Each number is 500 + 25 x the weight over its row's rms, rounded and kept within 0 to 999. Layers, rows and columns count from 0. Numbers have three digits each. The size before them is the row's rms in percent of the matrix's.

# down: layer 5 MLP down (transposed), 384x128, rms 0.0784, rows 247-299, columns 0-127
# up: layer 5 MLP up, 384x128, rms 0.0877, rows 248-299, columns 0-127
down247 096:481508490464476487492485526485517556440469481465476496495472495497529471502520515519473509496500470478500517479523515489500520532514462462487522507500488552517493541550507508579471477532542491464505528524535487499508498498499554494510482494503468450498479514499521484483492473501481491505453515524475509478531520530489497521531468503452530532529426500492515483503486514492509522506515
up248 091:521523478515501493454523444535504532506562501465520500514490459511516487491518490510504476493521543509480483479471489504485484489522474495519495536495500488519475479479510471482534527492496528481488509537524506477537520520528466520511483540504543509502492442497512465468546480532506516506517450507514485470502520528475477518476531455526492515458516484529513508459478467580500527517520
down248 084:513489518471535496485506505506476515515481533548498503501481544523523510526482528481437518490497469516452503524521504501477531506485505515484510508521523503513488489516514519564539514440533511474512485493507487487438477483509566497459508512490502521499494475448486526463494501459480498476556507472456519509500466503531520442527499488477507506495544501452481475520469501502494482509489
up249 111:448525525498497483516518515499526482530481546517548477529488468487483512483511477511492507511502544471523481532500511490557475485512489512472520468491539498510482474465527489481550519517509468533480517512505523491526508529501520560496524446527490528535517477579529509499531460488456450513502494506526470488500489490514473510513498453515489473476502495464501457512488493504472507533506
down249 114:511475513502502486505527539486549490501485527495500551506507502540502483470506512512471543502497470461494552528545522498547460494527476530521482538520493511515464515507513487443486486479478531495483449518515521470481539493532465473507452475519506477481517500454479509496513504494519473481490490506462547486462489535534487514494504462500486501537462522472466547524482513484491513456496
up250 104:488517456518516533479567535510514492565491484505504514532504480490517455441527521465463520468468493551469496460500507488521495510500487505478515538475483541507508468489481423541495486538489476493507513496481539454527521469511480519490510503499528475512510472522535495507488448507534503493517471512527493479529532483515495517484497514488519517498540505514526501484495502506543518496463
down250 108:471499493476510499470464509486519510506477489498473522438503484502489527488461501510559562502504518476494497538502463459511503506517510497517501479485506557488524504444510530533490494477492517480529520490504481463513557484518544502492491517468485475510499560473497515530516490478466513524489536514529506517494478474465564520508486491532494477562478502505511447501483462514502500462490
up251 074:504472484483459460500471551442480479506473472533519472504497500473487532544475470500513518501483499507491510505493530495492499555491471525511523458479494491479478500512424506518502507485533473528515504528475518521500503540528474535487496492513528487509525514514519462513494504500502529454479470477492509524587452470533501504503499510472509500504470469498493470528519510458510514549526
down251 045:495504445481478493504524497483504508516447519507528484506489490482478543488483483469475470476528485467504485493514488502538472533491500497498471524479497500516449516527508514508478497528519470524534512527530517508521519538478496474505551526499513529472508485488505506509477468528556494460474523505513539547550517464500499490516490483498536492460477428505514496530545532461535510467453
up252 101:504467466488532506510548495529469461484506506465467478472508525522510499519459474489510523497491500489510470499491479525440483504506478516495461490521526483529501507489453499544493520490465526550497474487497506495525529537520525484492513545542457482481538549537515495503465505522495444517464505499520497518494488481533489534481506485524430505461506507498512496489480466544502552510480
down252 099:512500517504521510520437449515488532471513471531510479518519519490510474467471476511466470444519509523516479495512512524546540514516518509485521547511508477505485509510470511455513496491542468530453483451430528502526513458442507499488484464541485521484486442476504498521547484538489523507485486505502503495477490529517484533515508499485486512484525511505517505520487497517478468485530
up253 104:477525485531499509506496517522492473473491523509502508504501495519518477493506495524496489488500531559536491486489489485478514507546432513515502543470526479529502541487510529426477483522456508471435507475538477499503481537497479489488512539485525505502508448484489457494501517500420489452500488521485509485502514509481525512539467502508501481518529513483490503473538501514562493511465
down253 104:487486522497479511498512540499506490498505487536515527506512447520547484495503508536493460478473540497508471509506500511471487467510506481483486506529510478489545481485458512467447497516521498525543468569473492474493505535503482511544491469519486495547537546490519518493501488457562513489496521473478504505492515543492482482481501538519470521498456478508501479513451482526446469534503
up254 097:525487522536486508504536529504490485500460521469534497510490495514558489481499463508475501488495491510517486485526494491515443542490452524484491545487525516484471488477486455501498515515524502514477525529506501518579484491539498528491496483495503500528524499525489491445508485511502545448504510502463489446552440507531530538484508501490500461477487507484470451476524494476506532489487
down254 088:523475490482509508524517476526495507432498488520496479500435471510519490485536468512515522526489466503521464519522472523482516471484473478477472469552527489499528456520514479461498485521495498491470533489527488514475495504488502509536458494479501515570473502496511502496502481475481509506502580486494489503503493515533497524480484487532484497534530516555507505551477470528510509434494
up255 088:446484484506491474512530508485500507520507494442518478506519510545504501493531458520485483496458499549486488453526472465514470558521477516497478460471514532512483481487481480521501498535508488515465526503494541521521444483500481539468505480524494495506564538543500472460546480482469525486515500517511521442534472517527513506505493487494515514468470510530504485522517525494524504498474
down255 084:542504542542521490461495490506471512470506486527496488502500482498540482519517490566501512459492498484511526509508512490479528504495537509492534480497538498488475528488488484525486530529480544495517486514498464481516537523488502522495489497474558466457488472494494512486510493535478485475503444484520522496510508498489469525497507426490568480509450479449459460519528489489549506489505
up256 111:515505487507545477512512527507486536499523462512501512520457533492508488559433468499495524488502478502523529414506469506478472510451489513495476534523491544538515499467533517500461489515477479471538496493502509488536488482510496509476518485503505485522526509526483448479512507504543508490500499497522490483498491461494486505507441465492515511514440493467519498543530456516515516529485
down256 117:464468503487496479520455525487520524499494466505500528468467503501500503517527524501492480492473509526491488474487511495430515532459523522470482511520500566480520514486511506483480529500530486456476566521502502513498493513536488481461480519508527495535484529467498505546538468503489494522478519490449475462554522487457516480505501511502524503517462529514478505481437506521524531537514
up257 092:485502446496506478512514455459519481492513534514505519536561493507510482518476507497515522472479508532487502487504475523534487504475517482468513513475484481477468501532478443509575483503507500504487471538470508515534517501530528541472521482487515502541534533502524496482564472504459508506521438488496529468522538480494473546518488515530535495485504518537491521496473493505471514487509
down257 086:547489493447500517492486503481563521491519479495514519489511508516489524507498474513485461501477469481525512503510510559493517507519496449498511492531514543486505500506509486497502509461523453503511473457538517478454525488534479473487532515482497512514444472507459502511518492541472534515513457524464462500528531533497485517490461500524452450512501475513538502490459478452504483517529
up258 101:469526508497490497519507520478474504540468483526514451489534518507500493504482511501513544490505498497515501474535541483494507519498497483513508482506480523501483483521512514529523524482564468472525456522460482560538490518495499555500473468504486431537496505474529521522533548472499513472515496485493540500541472471479504513445484512449507481494491511518445468500530528486516509503469
down258 097:465502506480494512507524504516477519528541526487529468516536485486520578472502467478508446477501568514455515503512473526483495529520515461517490463492506464465503463504493486456515461509536473505467490492487507519554519509473491495487509463515475517526542499484524505510474486500536481504491509505521485522458478508461510458535507496518508489471486496536515517487449479537505472540507
up259 103:513498514501510490522466512525526497511481517495524466516515528523475521512434475527513515496484456479453489461537494497486448517518476479444517465497490545486479485478475474507553515529509488493522494484487458550534500502525505575477518463519499500480532512520507490479508472534476485514491499506531484492506479500538471531523493476514533499498480490447512509482531549459482512484475
down259 094:584481528519491510509480488511548497481522507524522448485475494500541518489491484491476490465498509464524518457507498521472519503545505466510522514510497477485526508527495506506459543475478521466469455500511472488529506531528478516530458518493511488479506452484509491483477511526450487525488537494518536516482497506504505495486483496568495472511476546486522503515523502539496483438463
up260 110:486464432481502470538512487508455505519481507499495467486519486490548531529499456528502503485488455490522482497512505506496498510476510525484477494475538470482504499497498467526489531532483506557478516512487456462510479529510478482500483516509515510495544524539503464497447481574477483492477475536496482512522426518506537484527526516498482473483546507492484523498499493526525533481523
down260 112:495515502463527495529471493498518487550487453488465521471514500483522491486505520511518487459465480516472528451510487473527521481518503497500478521456495489498519526536516500515490520469497459510469487535509475542516477497464488450526481512478488529487520505523508502553528507492485566519535498490543471484533487522494488473498544473515540520481500488498504511434513534523534511564499
up261 102:471493458474501484495487507459493533539512470516509479560541514494497457476537461527458490492483471511494489473515500506493499490449521489485522506498511426471483492515473524493533483553530522509506505500521545532510490476509544526484481523486467504515483563462521465484474481486530514483495493519507482503522483444495466499542484494494525479511458481525496527515497504474472533506474
down261 103:472473527515483504474424474446464493523518476482479492493496505529514485518489535499520516524482536499487491476513506489483484493472481555492512530540463507478505453515553546547492499478489480496493483516498457541531520465491504521532502475511541506501472541486528526522496523482511522467495455497503514528481452506504508542521514491494474444464503462482521515532534519503502496505487
up262 094:522479484477528491489495528479517493543444485512505461529524510504567521500478472506480513503517486523489507484448523474479482492490512560475489495488506456495507457517503518537495538537521486503499448537462552514520502468507464524509521517518498485452487502507490502493502452473524496505533504498486457501538482512520476505501529499467547512471519505470481517474508548513506544508453
down262 095:498434501542515489490454456457511533493515466494533521464474481562508503517471531468492548489529496500491510484499496485510477496500481541487502494515505495527515481529528484475523492469514485507488492531497518505451508518496502507474524503538503518509513498482521546478480506513489484476498513480505501490484459540488484475537525579526474506486522506534553529457506478478466466533459
up263 105:508490524534501511518527498499524468498467473491535473484469509527542491525487468502474503476455477495500498463524498510479440560500491493493511586480536503495500488446502494486478493507514484485485482517519505541527498496509484580514467498525509523491497525514493465481510469513489504491497511488535465422495482486534516553508490516492514498527479497496510484504558517475523489486474
down263 096:547496532510479508483529483513533497503491497520556434543448500460500503532511433496505488489505457508477489480555512509507526481499515466513475426498478511489500478470510492482492496546516504472457496526532509486496491509501516522523469491472531469497494496514518509510472486494437504511534559499498486503513496502511494524474543482534507485509482523531483513498492477515543495464465
up264 122:521465443543485509499540498493513511485431499447485422499532476509486514475474493509495509515498535532534494516495517524467496526492478489564480538493489482487486489523522466508495540529476491500492501497457532526551481516520490520487484526529440507484468510483477480457502508528462505513516515540498526490515521488525513504529471504495521495493505496539474505546523529478498505478496
down264 129:463538520449501484456485467475482541475502553503483535503461526483509508457496487474548505520496506518476501534490491528501484494530504451457509479501479518520518487512532516508526473515505505488513520539497548528474509517500530491487512505508508447498507455459467467482467484456500500496527519460498491513492490495524482538532535503478483533577533494508513481514520451509496521492500
up265 113:495580509511476477476485501469476491517473431484506550559526489518484528503492521523465556494495475538463502501557507479487478500490512504456504496483505515508495506498515465529508472489509493505498498569523498545502482520485510497463554437508483511514526472515480495485516486504543521487499482485497519501483501526484476505506467452493536493505464504528502460527514493487505480495522
down265 115:492503515453486518537495497450480528523499476482494482493501469484479500493474512538510543473479560529480476481515472545517507532519527498512480489527497560497446498470505491534483514508508504459465494525506494565475519513483483479474503486511441498505477502503499489544492496515535491485491505448479493493507514519490510546484514536544470471504502503542528465473519494553480507534473
up266 094:507499516472534501468446454539496486535450508489504493508487509518497516489464490510520513482509534489506504523488494517510509506538497526546479486503531488490502525463529425538506540509480477521442458462497491487525496505497461494496470513498495491506526476508511451510493479518467484494521473498488597477485493537512511517521514483499456484509524509517507518479502501499535524444466
down266 088:516534516509496476527529534441539554483492521484503509508511507473498503493561516483460508496515481510523487512492486469480461524491503516488499525479544509496473487508502493496514509494509495519533527458525501527508489506521519459473531488480479470482436478525496464479554484482539508493496505467461445570523507528483497502450475494494527480474470513521490505498464498467497500547532
up267 095:517506522517540491472500465523542532489487430471485486526523529492509496528467517502493514498496469519489508492509458480492522524532512520509515510500496570489485465464503444517499512497461519523430543487480486492541507519492502470491523471514446475533539483537483468488524510469495474496532497532512513487486526492533496510516520444502520536528494501496497477488547500509544499479493
down267 093:495501488551524489464507520524484489490537526504515485485510529474560522504504490482516481552517496501493460498512475511467448508491477496491472489492519508517517549474486507512458479483526463516492518561478419471469478464476508462496502506506489529497500501516497514512536467501546521500485504498511493505508498537501539474534501501472533530471539539506450513519502473506436500482478
up268 083:551545522533538501475525477486461521492512520508476522482516470516487482494491457483463521471501496547559506510510494517455486516502478490453506543505544486498459485484505500463539507490492527494465490525507473489502501479558516543517495511523527463530476463497483505518483467479467489476515503497504485506506529497518507491512456512434481490512502466470455451492516509481491470513456
down268 067:509539521504480525503479510519462476524510514490441473496521513485527540546549461511491495511467523511474504519443519476495508514460517492477515454505537516510519511532511487453527515488537507550492471467505504493492510492481483514498461489477482516471506480497485487455498508500518490536486475486502518516545534490521506486475508508493491540500471469455510483556541520483489516451433
up269 098:462484506514489605484504506469499489494474499508499517512475526521499503499546529517478489511496472550506493470465490445485494494510451539493554497498492452520496518518468469468503488545488495500478521522515466495501490458515553548495553480517519511462478515515494510491526488485515485509533523514490479454506511496496518490511480520479539522476513509511456512463519515497518502488462
down269 091:530473492524532481478498465432499488483448540515533492517513527540488479497496488542519526488497507483500540506529476517522519503485490559555513491511540476475518457568515516525472487522513504536504475479489502489506498495534500505500503492504512453516476507457498515520452457470524459521505489477516476499480472464463494523527493491488489515513530487514544529459519476481505512483468
up270 095:564533513495500520450491491479479520484469488477522505523554490540539504504542454482454498466494498537509514526459520519473511519544511504494478569507506461486478508484532481475527544536503497514476517493452508487500505491519479525507483500475487508556489493488511508497488487502515496478496532496522497489508504492522501478483554483476523510501566487488451510444496524460508488497480
down270 099:495476462550526444512464513464519471467485468516488460519456510549495490499432534542478519525523493508527501504493487486540480493510488475466520465514550521526445456504522501519521474514474493515523522457551498495500511520533478509497505515506539489522466497472488503488508516475506523495479485496477512561474460504516470514463484514520505482514504511504519495504529479507471540504503
up271 110:466531479465521481490510480526491486581485514468508479526487518521532517479464470526506511498506509504503495482476514522468488519542426493493487511519520492464486551479482536513484548539527520440476489483487509459498443509524507492498492513506516483537488526515515509492502487502518539477524474507506492510502488511499481531494466471493494525511521498473443523460511485516570498483523
down271 121:495504538526494507505504470486460514491501514513520536484518518550448494461512492521486525508525488543556538508483466468525475473513501515483484505476502525535487460509557430483512515448532509525500489547514466506452516483496509483530503471527519519460509482487517498479534481464495520485501459449525512491506466496535499470481495480519511492535491524505483522535524477506497497504455
up272 095:522504518541516483534476508525431555499493504520476465519452492496511465540506459503537506515482476511494504492513567426515505496531485500461438554508489539533493510501510534515527485517512494508499467500479476515549495480527479506509520527542534501492489529507494509488505509501505470478479501489525496499506482502475513503539463512478485491471506510431512477499527502485483495495468
down272 094:512471486506518518523454506522525483533532519480512506496520498469513557454492510513516497463462493485526514504501505516475506501480530470486458506499545514455475473466497477454493510444508465483539470458477491541478528478533482501493466539512493526562488497495526478477478514489500500530507519512494503516515494485541512484469458511475534491441538518532545524519519473523507512491512
up273 105:488423502515525488481528468466497506493484463505499454497507472509543475523503450505489477476529504528490519471504500515479513518527488489468509444496516493522506508470525554502490495596477510450514478538528487509561465492498498525484498532509511492508471524524517486495509541533503524460508488540515479512492496492487491531467492518501529473512486503499476528491509527519497462473469
down273 106:496494537485485518484542497491525502486474500512528543502471494537490483503503503507489481494487485480492510503470515525539479513481481527483484471454533537535521499468508514494532468483527518468482506469515442520435492469464529492478496564517528494468501481483415498490458482537488486499482487466515518495480539513526522482483535512541481526510541512485518485504536504533499505545493
up274 092:528512509477493560499499484483482505538453519540529489523542546474538490478469459516452518512485539489471502485489490526514474522506482493527513518479475488464496521503502497495550540506503495464491509563467470493491503506512534589495493493502467516491480491496560499479506484522474506484492468473528452462496511523519483501508505473537478513507532498503509459490486498532501497491533
down274 093:525479513477491527521518531464513565500532503522479512473427490481507501517481511522509528477484500483495502473441534496498522535489539516513499498501468504485476527493498516480495495507530510501501502503525525512428477499527468504521503491505464496471525499548438468480515518490473493526496494491466507537524533552530523477514469473531499497473476509472442551496477494493477527475508
up275 102:516544470532501544495512515494503491481456476505552513477517528514557488514507506483492495459478482515504472479504518537501486498519515498497524524501531495495461516472497479454512507466521442493508473474475482472540502477520499582512468443508522531507530501503547494503491505470524507505507505506526532476500526460520494480506501517498521501478533497479487505441543483523504499464441
down275 107:497468524477471530450497484499483495508496505503501468505481518538496506445540457512557507532503492522470492477477512466520540493501480479518475501474512535511505471515507480478563469514487493483507442496497523504468461524494483510460494485525526521490525514516531542508505498496501543504505471516504460550545461527503479545537512501502509515448498526547500479462498516477520474478476
up276 100:506480499475461448484489550502525473489493467477508479462518507500523497484541483479522510514519540482563475532502493479504514532498447507540478498463558464498470492475453487469498522466507493523495496503546475480514507486513504560496514500494459514501525461559489502495514503554479521476466511496530510490495465481494479512502483528506504480498531495512499488486555539484481474524474
down276 108:532465467503529496488526462504514464537486485483523506507491489508492540481486540498487499533494520555522486507523500485474496506507523502552498459550468522516511491474480488544523514496469494527491480511538528471481489502497531544503498477476454498493513553468489492518474500480509456513519539488479485500512526527451462508517504547517459499523537499460456477463478448501485516478534
up277 098:485511477521472504483497526521499557488489462465504479502499458494504566522444504518513483483507492491511483494561513470480515517490486534542501518486517449530519515510503488546513546467532477516478494513543465539496492487501454501484470468520494520484499478503473507508533474525522530494498500473502520501521467498467477520473523490496490462483508500478465489527517491533557555513549
down277 096:514497529477456469467478533438502532492471509520532470481474525511546527503493509499473525457492485465516493527479494506506515556468459483539479459484527515502531493492502481525531447530488561508480515499520520487524488525530492474469489461516514518529494483492550476477473503516509502506470497481494539463509495510507478489504520560518492550473537484484512502493480531508466513485506
up278 088:502504493453450472463502504494472502538509522496520527501460524494524527546522492494487547482496501486542519534499471500515495516526450488516492479493497486543467500487550491481497518517527504479512498486481553526521516514487489544505454488510491471521502568473504518481554477506521468444514509484541515526497484469510522513486505506509476517520531501511466442476530490451489467483485
down278 082:496487495483481520510455539495529511471556474450517479491507497507482531473520509502521519501487503511520476534507478491510519491502490505532519555440500539500527504499485515556511473495487506468506506495490471494533476495516477471507527543530487479455506513491498475526488529465508500530519507437474526532516486491477450490522492495519495486506520504512564492443433482525493550505491
up279 108:479506509492484470525500497513488499525496477498502508501484428496485533518482485568503515501468503484477482499546504515513518519453459497482500478465529497529491525461501461483526519566517484466495480493523467522466455509496466539492524474517517508511485484471523503516534498518508537480512490475514517489527474491463468547476496514498499466509491501527458463502496495565535493565484
down279 116:538474543492492506497461469510572534503520533523537513486441493510486491486502504506486529501509502493505513518513465521489491511499504464545477521519531482517475475466510485480518411474467502495522485438519464514535513515504474511498502463539483490507498481483503510490486498481537542462505489491536520499502484523477463543542507523517468470519519509527470502453504508511508472471499
up280 092:523503500520553521492561490508477516470491489507473518558549483497520507490486481475525532489476560481541483492539532537526497498478477491506505491500534541490496501426480503462474499490483534498512466503508458523512528528487542534486492496520443530521501476511488492463508550523502466490480484512517520483488508496494444527506477513515482535497510504460517499509490505465496533470497
down280 090:518475484493492497498467516542487542486526475487522529473472513521501495461523522507449464512465480538490507443502466492468548496499545507482530526467500537492519529547489491504531493520466500490495518525500484482480492449474505446509501526466503493486469494526518510472456438506479510522451486519524488486525505526518490484540519508500518517477507528449514483491493499508556532514482
up281 058:518495489508526517518547478492495474465490493497500443555529471514513499495517441492497507476491524516448504529501530512492484502508534563485520486472513463492485458476516483447541534505514521508495489516487491525538480512525507508460515504551486485488474479531486477466507529513522509481524509543499485473515436535512475491523456524488501454453479495476522489499538478502521524502501
down281 048:518454564519529523487514480458489481447525516465480527499483482524471521498475534463510486510489504497452515492470495497461486481530490473495505538492492491499531502488494504505546483545497519483501537492507494514504497482524527468515513523465522505505467496462502539499469500507519506525514452517457512478480451489459482509500510534546507492507483507530504553505467478439488541554504
up282 116:459507491493507490461501529516491484592457528542528440530479521516510519463467496523517523505503470492538472492465467520511491527506503493513470480497531452489491514492501435523522511526527499526489440503514508476495495552489482484511462499521494477492500535517503493490489504496502506496516493529525571522489488490529499542505509491475515477499486482464502501514498482553543507503519
down282 111:501481477538524491483495495513494474518527504526484450494503503497540492503480523554481520467510527511490501468485473484527495504498531475507525527514520554494471499513483491505475518553491511511488530499505500504458521504530509495490485487494556500533484463436579532497476466449527528488532499498513479474498483485496479466496508504530464482449480520520490529460531442516521493521474
up283 102:463477501525467524485503507438529539467439489488482481449502534479490500505458481504490496498493477534462500504544520509459505519465533507508481511487489492469494517554492505479484555512476539495489503515451488513521456486504524510471507487506473490504498522554501478484529543521461540511507535500499554488531491477513537510489485540492501486519491512546470510521524527482506497534513
down283 106:529499502474506460465483492489451529495485529530495505493458568493508517502523490505503480459476490485489531493509482485532456496513520447455475503472498486473494521494464501503504512504508532507503512524517553451508529495485526549485531483477532492464471543466480503494511487499509509512546534484532557505522534501520516518481532504488477501519474486533480481518551492482478452456476
up284 100:482474501498554473495550482515520494526514474469461474460489494502533515484482503493553503499486559507530487541500475478517494496528507498471473488496526474492520492444458518516508506487477504530496441508520474472505529533486482480499509543530501475508510520521518472490446506531435487500452528515524553521479488512507499509497527477494493489518530489540498472477521524514525535464525
down284 102:498497491548520492521466491489494525503492512512455516517497480472470494502467524509483451496469492459530502480518510551476492511566518503517530513557527502526501479505475552516519505514504511471493483526472516485527512491535479483505468486492470491497487491504478519505500565468528496518464500541519494569465473494545462525469470532467474476522465474516517493529474493507480487518533
up285 121:463535502514517472486500511475518489556497509528507427553551503492506480526487480507490488495493488483497492519493465482528484512482491502451515494495495506561516490442478490540534491488525469548537550504485503492498498521506532502486463469542497496536534469512513491481495473486473455498517508505514496470490505483513504546483492478505532519473505481551507494525517559464487459510514
down285 131:511471479507534509500499484536541524504523518498503533498507495510502497517500469503487530535540472455501516494505474510470497531501529519526525494480481490498499515452495487493485519473522501524482537475538469435504536448508481487455551494474502510487454455538510540514491506500506478474461506500495540443473531525563498471505547458510482474504499500463505486538477492519497484488528
up286 096:485508468466489519463499503504477461508480472471522529504510520478482509470553459539486492471499492537516498505546493535547476488457519509494518519493510519518493501481520456519496491512488540456525502488454455508509468541497496508493508474514494540500503541505504516505500430523487505534514505460518473465535520482471495488520472464489510538519503506495514482439529484464516534552489
down286 092:500513499492507480522475509495448492517461490478464556496488504487493543486519494543547522494519512510485479543478503473477495504497511500521499495525539505554474469467487506496490526510454527513513505501493477482506523500482543525570480485526497488515500488528511550501506498466497472513478538495512547496524463485464560477458448500490485468528516486487552502519451474520502523474511
up287 099:499500517525512452462504502505534490534527460518521469559516474469477501546563494556528510495469500522517485476532491462511480490464513483473490506482520475515487456503501503488501480510477467485528506480508502537486497511516570521478517515495495499491519506440487520507539495517496510491483509480496498499497477488486473497506458436494532547474499454526473512484484524478480532552520
down287 107:480517513504470504517561470494461470517480524532500512497478516471474506491481479526525503506486477521522473459494509498538512477557546526489517495529498500534511503521499559482488537512514515507488461517445511546482496511492521508515493519550518539480465507434506519503479515490490516484542485474530494479504474457513525506503467548456485484454498488497484472491510494521448516518470
up288 122:526535478478503486465512510465514500554495497495503452517474480501493462531518493485481475488488531516495499488506463500508504518504466506472515425505512499518477498484500515511507472581520478484514520537492525502525460531497484533471465478515493512494455482523541513498515502478470515483520514509563464501513513452459476546502497505502511467518528488477483430478519500523522478517533
down288 124:479478527461491484473494483510495498485505511525525494526500518497499451456454525452458530509543451507523468513505525492492514481515502545555494505529518526534496520491446475478495538467500495543512500503477528467523522491554460463507473529507482495463470505471488506490515514541463483504481509483514529546491484539525487522485505452496478535506497503487495481487529550517527521509496
up289 098:448517499461473477512509489474507503484493493505487482448478500504521474522459504557479546490507482495486477500512537516510508498506450548510520509477479532556473526514471501469506515505513455492505478509491500531527492471510457548485541464508474528507544521495506522489475486478456539511514538487507523469518471474519514531510545505485516467484511509527470448459505494535508499472468
down289 097:483501526485493485515520480479546527486522546488500499510479522481530545523487497529466525506492531531480507459487451517466481491507539521479503520504496518487465500515505499461472457470536459492501519526491472527491544492504485496501488468507483489520490480506511491492487493553547486496521528525498478536474498517495473547491504527537456499504479490568489530496465469490544453438521
up290 129:487486520540488505549517496514521472537487493496528466519446489500481503518509443490497484497460465478499511477523518479473462531532482473486483506489520492481486491498494491502509500558505494506491449514502474535515492557516480570470480500514508513462512497519523488469506469525483488502486498521543457505513477507543462553516523475519528516508468509465508476520569536507522507482480
down290 107:585521543508500552498486492492549484498513487498541487515488523493518508487500475486472487482501498502500499443521482499480490517547532469511526510511471508472480487472525509498478465538497510445484478483501477506538513486475502552540438509471542473487482442484493502494472491525474515513529542482534520485507509532507513513507503456522523516499469531473498509471505496490508475463465
up291 093:441470500503481498482546482512510497469441502521500501486498514496481536522464479519537540496505478527501502498486491516476497528483478498490534493499511495456494468497484470510522520482516499551480492511531492536559477525494538513488502464516493501510533515550472487461534511535490467503453490540496531460489495507521567485505455477500523509489447514537489532529540503494501483521464
down291 090:518484528495536495484478496454532494504503517508490502462505520508491504472495475519477518495476489478454501538505462454485470496463485498549479476507517556531544481515478536509502491513543499528506481539528475432459493482502477483488534497517525468506490482478502513535492465496545499496483499520485495541469528479462500468546563543533494492504507525513534498531510487493497464465512
up292 110:531478516483493491485554528477498521587486486505530469471474485507507533494504500507530534472506525499510465513500480507493486512480453502464495484480513547537505507483485503481482503541509485506503443510555516503496491510499515475485535512499508469496499476530523466498451536476490518485466480504558474471505485481482479510502514491525526462511506500482536445492506522538544465518553
down292 111:493527451510496484475505509498485493490529498463483489466507545534496495480508485489530513500490514498541477518472473538493502523487496529530502511523471484466517487494494520491538492554480501503529545474482512480520536469545516504547501534523496499554462508467461520477457483462506525480465510466466542484501486535491480495471483573543484525456487469526487497503512507500460480486521
up293 035:509505462453526499455536502452469491493476519458514484536516551518526475492480476529495481461473529549481569483527484478478479501481495510467490499516501527510468512496471555491546559519507517489475498514487512512494506515484497519492557495514485485468526526513535469497545512521478489469526517486490507468520513494509479499474490474484501501534480473494484473465556521500536486502489
down293 016:502535496470512534543470506520479521497491514483446494474453509512540461489498486445531534512513493461486494513487440464451490452518499480549534479481495573529502459544497499544493509521483496482520486502498474510480511505539522487513491494489479509518529480469456524495477497495507477497515520479489499490462518541483524500471456502512504494515543535512513529525512485497482491465515
up294 095:462548488498485471483473524464528532506493476510526469485540517488489482509493468552504507497478508495503480534496520507524496516452505512516510526490481515549476478497509486475535474462508456526505492519492508529516509511494451559490537534511432533479545478550528525477498456489512497510523490500503477457518529509517483539499516479480536467460478506518542499519495469494492536506483
down294 088:489495483488503476546491538483505509530504481486479520500491502503485499506510472500450539509478513518486496515459500506462534513480461542499480509504509498500500489478520534498493490471524540486477543515512445484504542514526490481548487479534500496510486456513477500468426515507566492525458504530453504496456490546456500484523512505518501536441493487523451524507492524507525508515469
up295 097:522547487522511474514469499487484531457510503500486479494483459515510451488483467500490464508512515500548525502524553489511487471541496507480502463472504468493497497477535508499530506499502549490484448540536514494468493507483478540477514494508500494489472462475498498462565473530470524528533494473525461490523471523501514563483514466468508478482509500526488452514525488505546485489532
down295 088:521482489551536502496479511522487495490467489463487521477484469527500487516492544477509480492478481502487531467504524524467462494512524549475492503474473518570490502515523545504488434515498467488479494483445555509513489516518506470509512448507515495496515501509489475516471490463532517517501513478482497532483513510512482475533538479516513509439461491523537549537475492513477454497511
up296 100:534489528495514563492546470548476526502479493516500503509522524525490474458537456527476502469503479540528493494534492499448491511473487531519507509483494516489505499528482493499508527499457523521475499510512485512518518498516486510504536510494424485502534440503475487524485478558476467500525541513513493466498490525473513498521513467479472518449546494490490479462477462467491532511489
down296 101:504498523460497536509485483518504493482491561466480526504491499461525462513471477530497492477500562508531495512474499471521490481500486480490464478478521464532487489482559510510496481476516547508510475454482533565525481500482495523491483480547507539541477496496505513472520499513501483464534516509517493510485577467494560490501538467515482515497474520506493513508522535492474473506481
up297 051:506477467516525486495526501479515516489475471541537504475451516504527485457527481521512513473479519517513480457491485517485509505490501491518511510494498508520460533489446485515544493466497513521483483533521464515511489516528525488454515486533453529508513560507488518481461511459480488502511510492522523491550483486492495491518482459467502451476522527489452544462564521492528522545485
down297 039:516445463530495523491520509493527524496490520506499512513455452497500522470447506479507494478491446532503512524470495502487478504498537442531487494528479538506527508512487543531488443469523494495518524486543502481486546487483521496473505489475491522516465531488471470547468526484495516530506486482476508516517541518472542464470497477512485498516504518456528505533530518528513487543463
up298 096:473490518493537505485499484528504484553525502492542527465490508489500494534488483490512514489497488466527496514532505510474482481493500533555500493487522488513501505505491456527520511500442574497431478478500482464471502505495549500507492536516458500510558502561476511467499467531493494513461515518503475487501485500575520515536530473525489484504482482462508472495503481490488522461502
down298 086:501536580488521484499493485486500527474489450479461511521463511458500470475473497470545509505496527492505468528494498466531550554477488504493488482481528472529523469462510496529490517508498548495501479479493516502491473491471468463498541514523497534501483499447492502516459540473517491500496530470494481505474469512480556482521485505526526525488514486513519496460502546519535524521519
up299 098:510545468515510556464476510489496528465491490504533540486535533511542469447550507519524478484501474536496494482526463516525483496487538484484481541458492464485495526473472488467531522495499533479525510538502455494535491507507537519466525471493482527472520507466507469466489529507509509478512510507522506482503515478467495510506487510499555524462514493489497517435514492496529533481462
down299 101:506488479533488487532483494510495497476517483525470497539515532523498455531505497499518517492503466518499478460494510503474454489465494501528527515477521540538456494522543567497495526497506482557479514503501511467502503475514476485481511536435529526463512526489534537540535489476492533486481490494511474501502475487510502532473520480513498499438487491510495496491470517557506460464448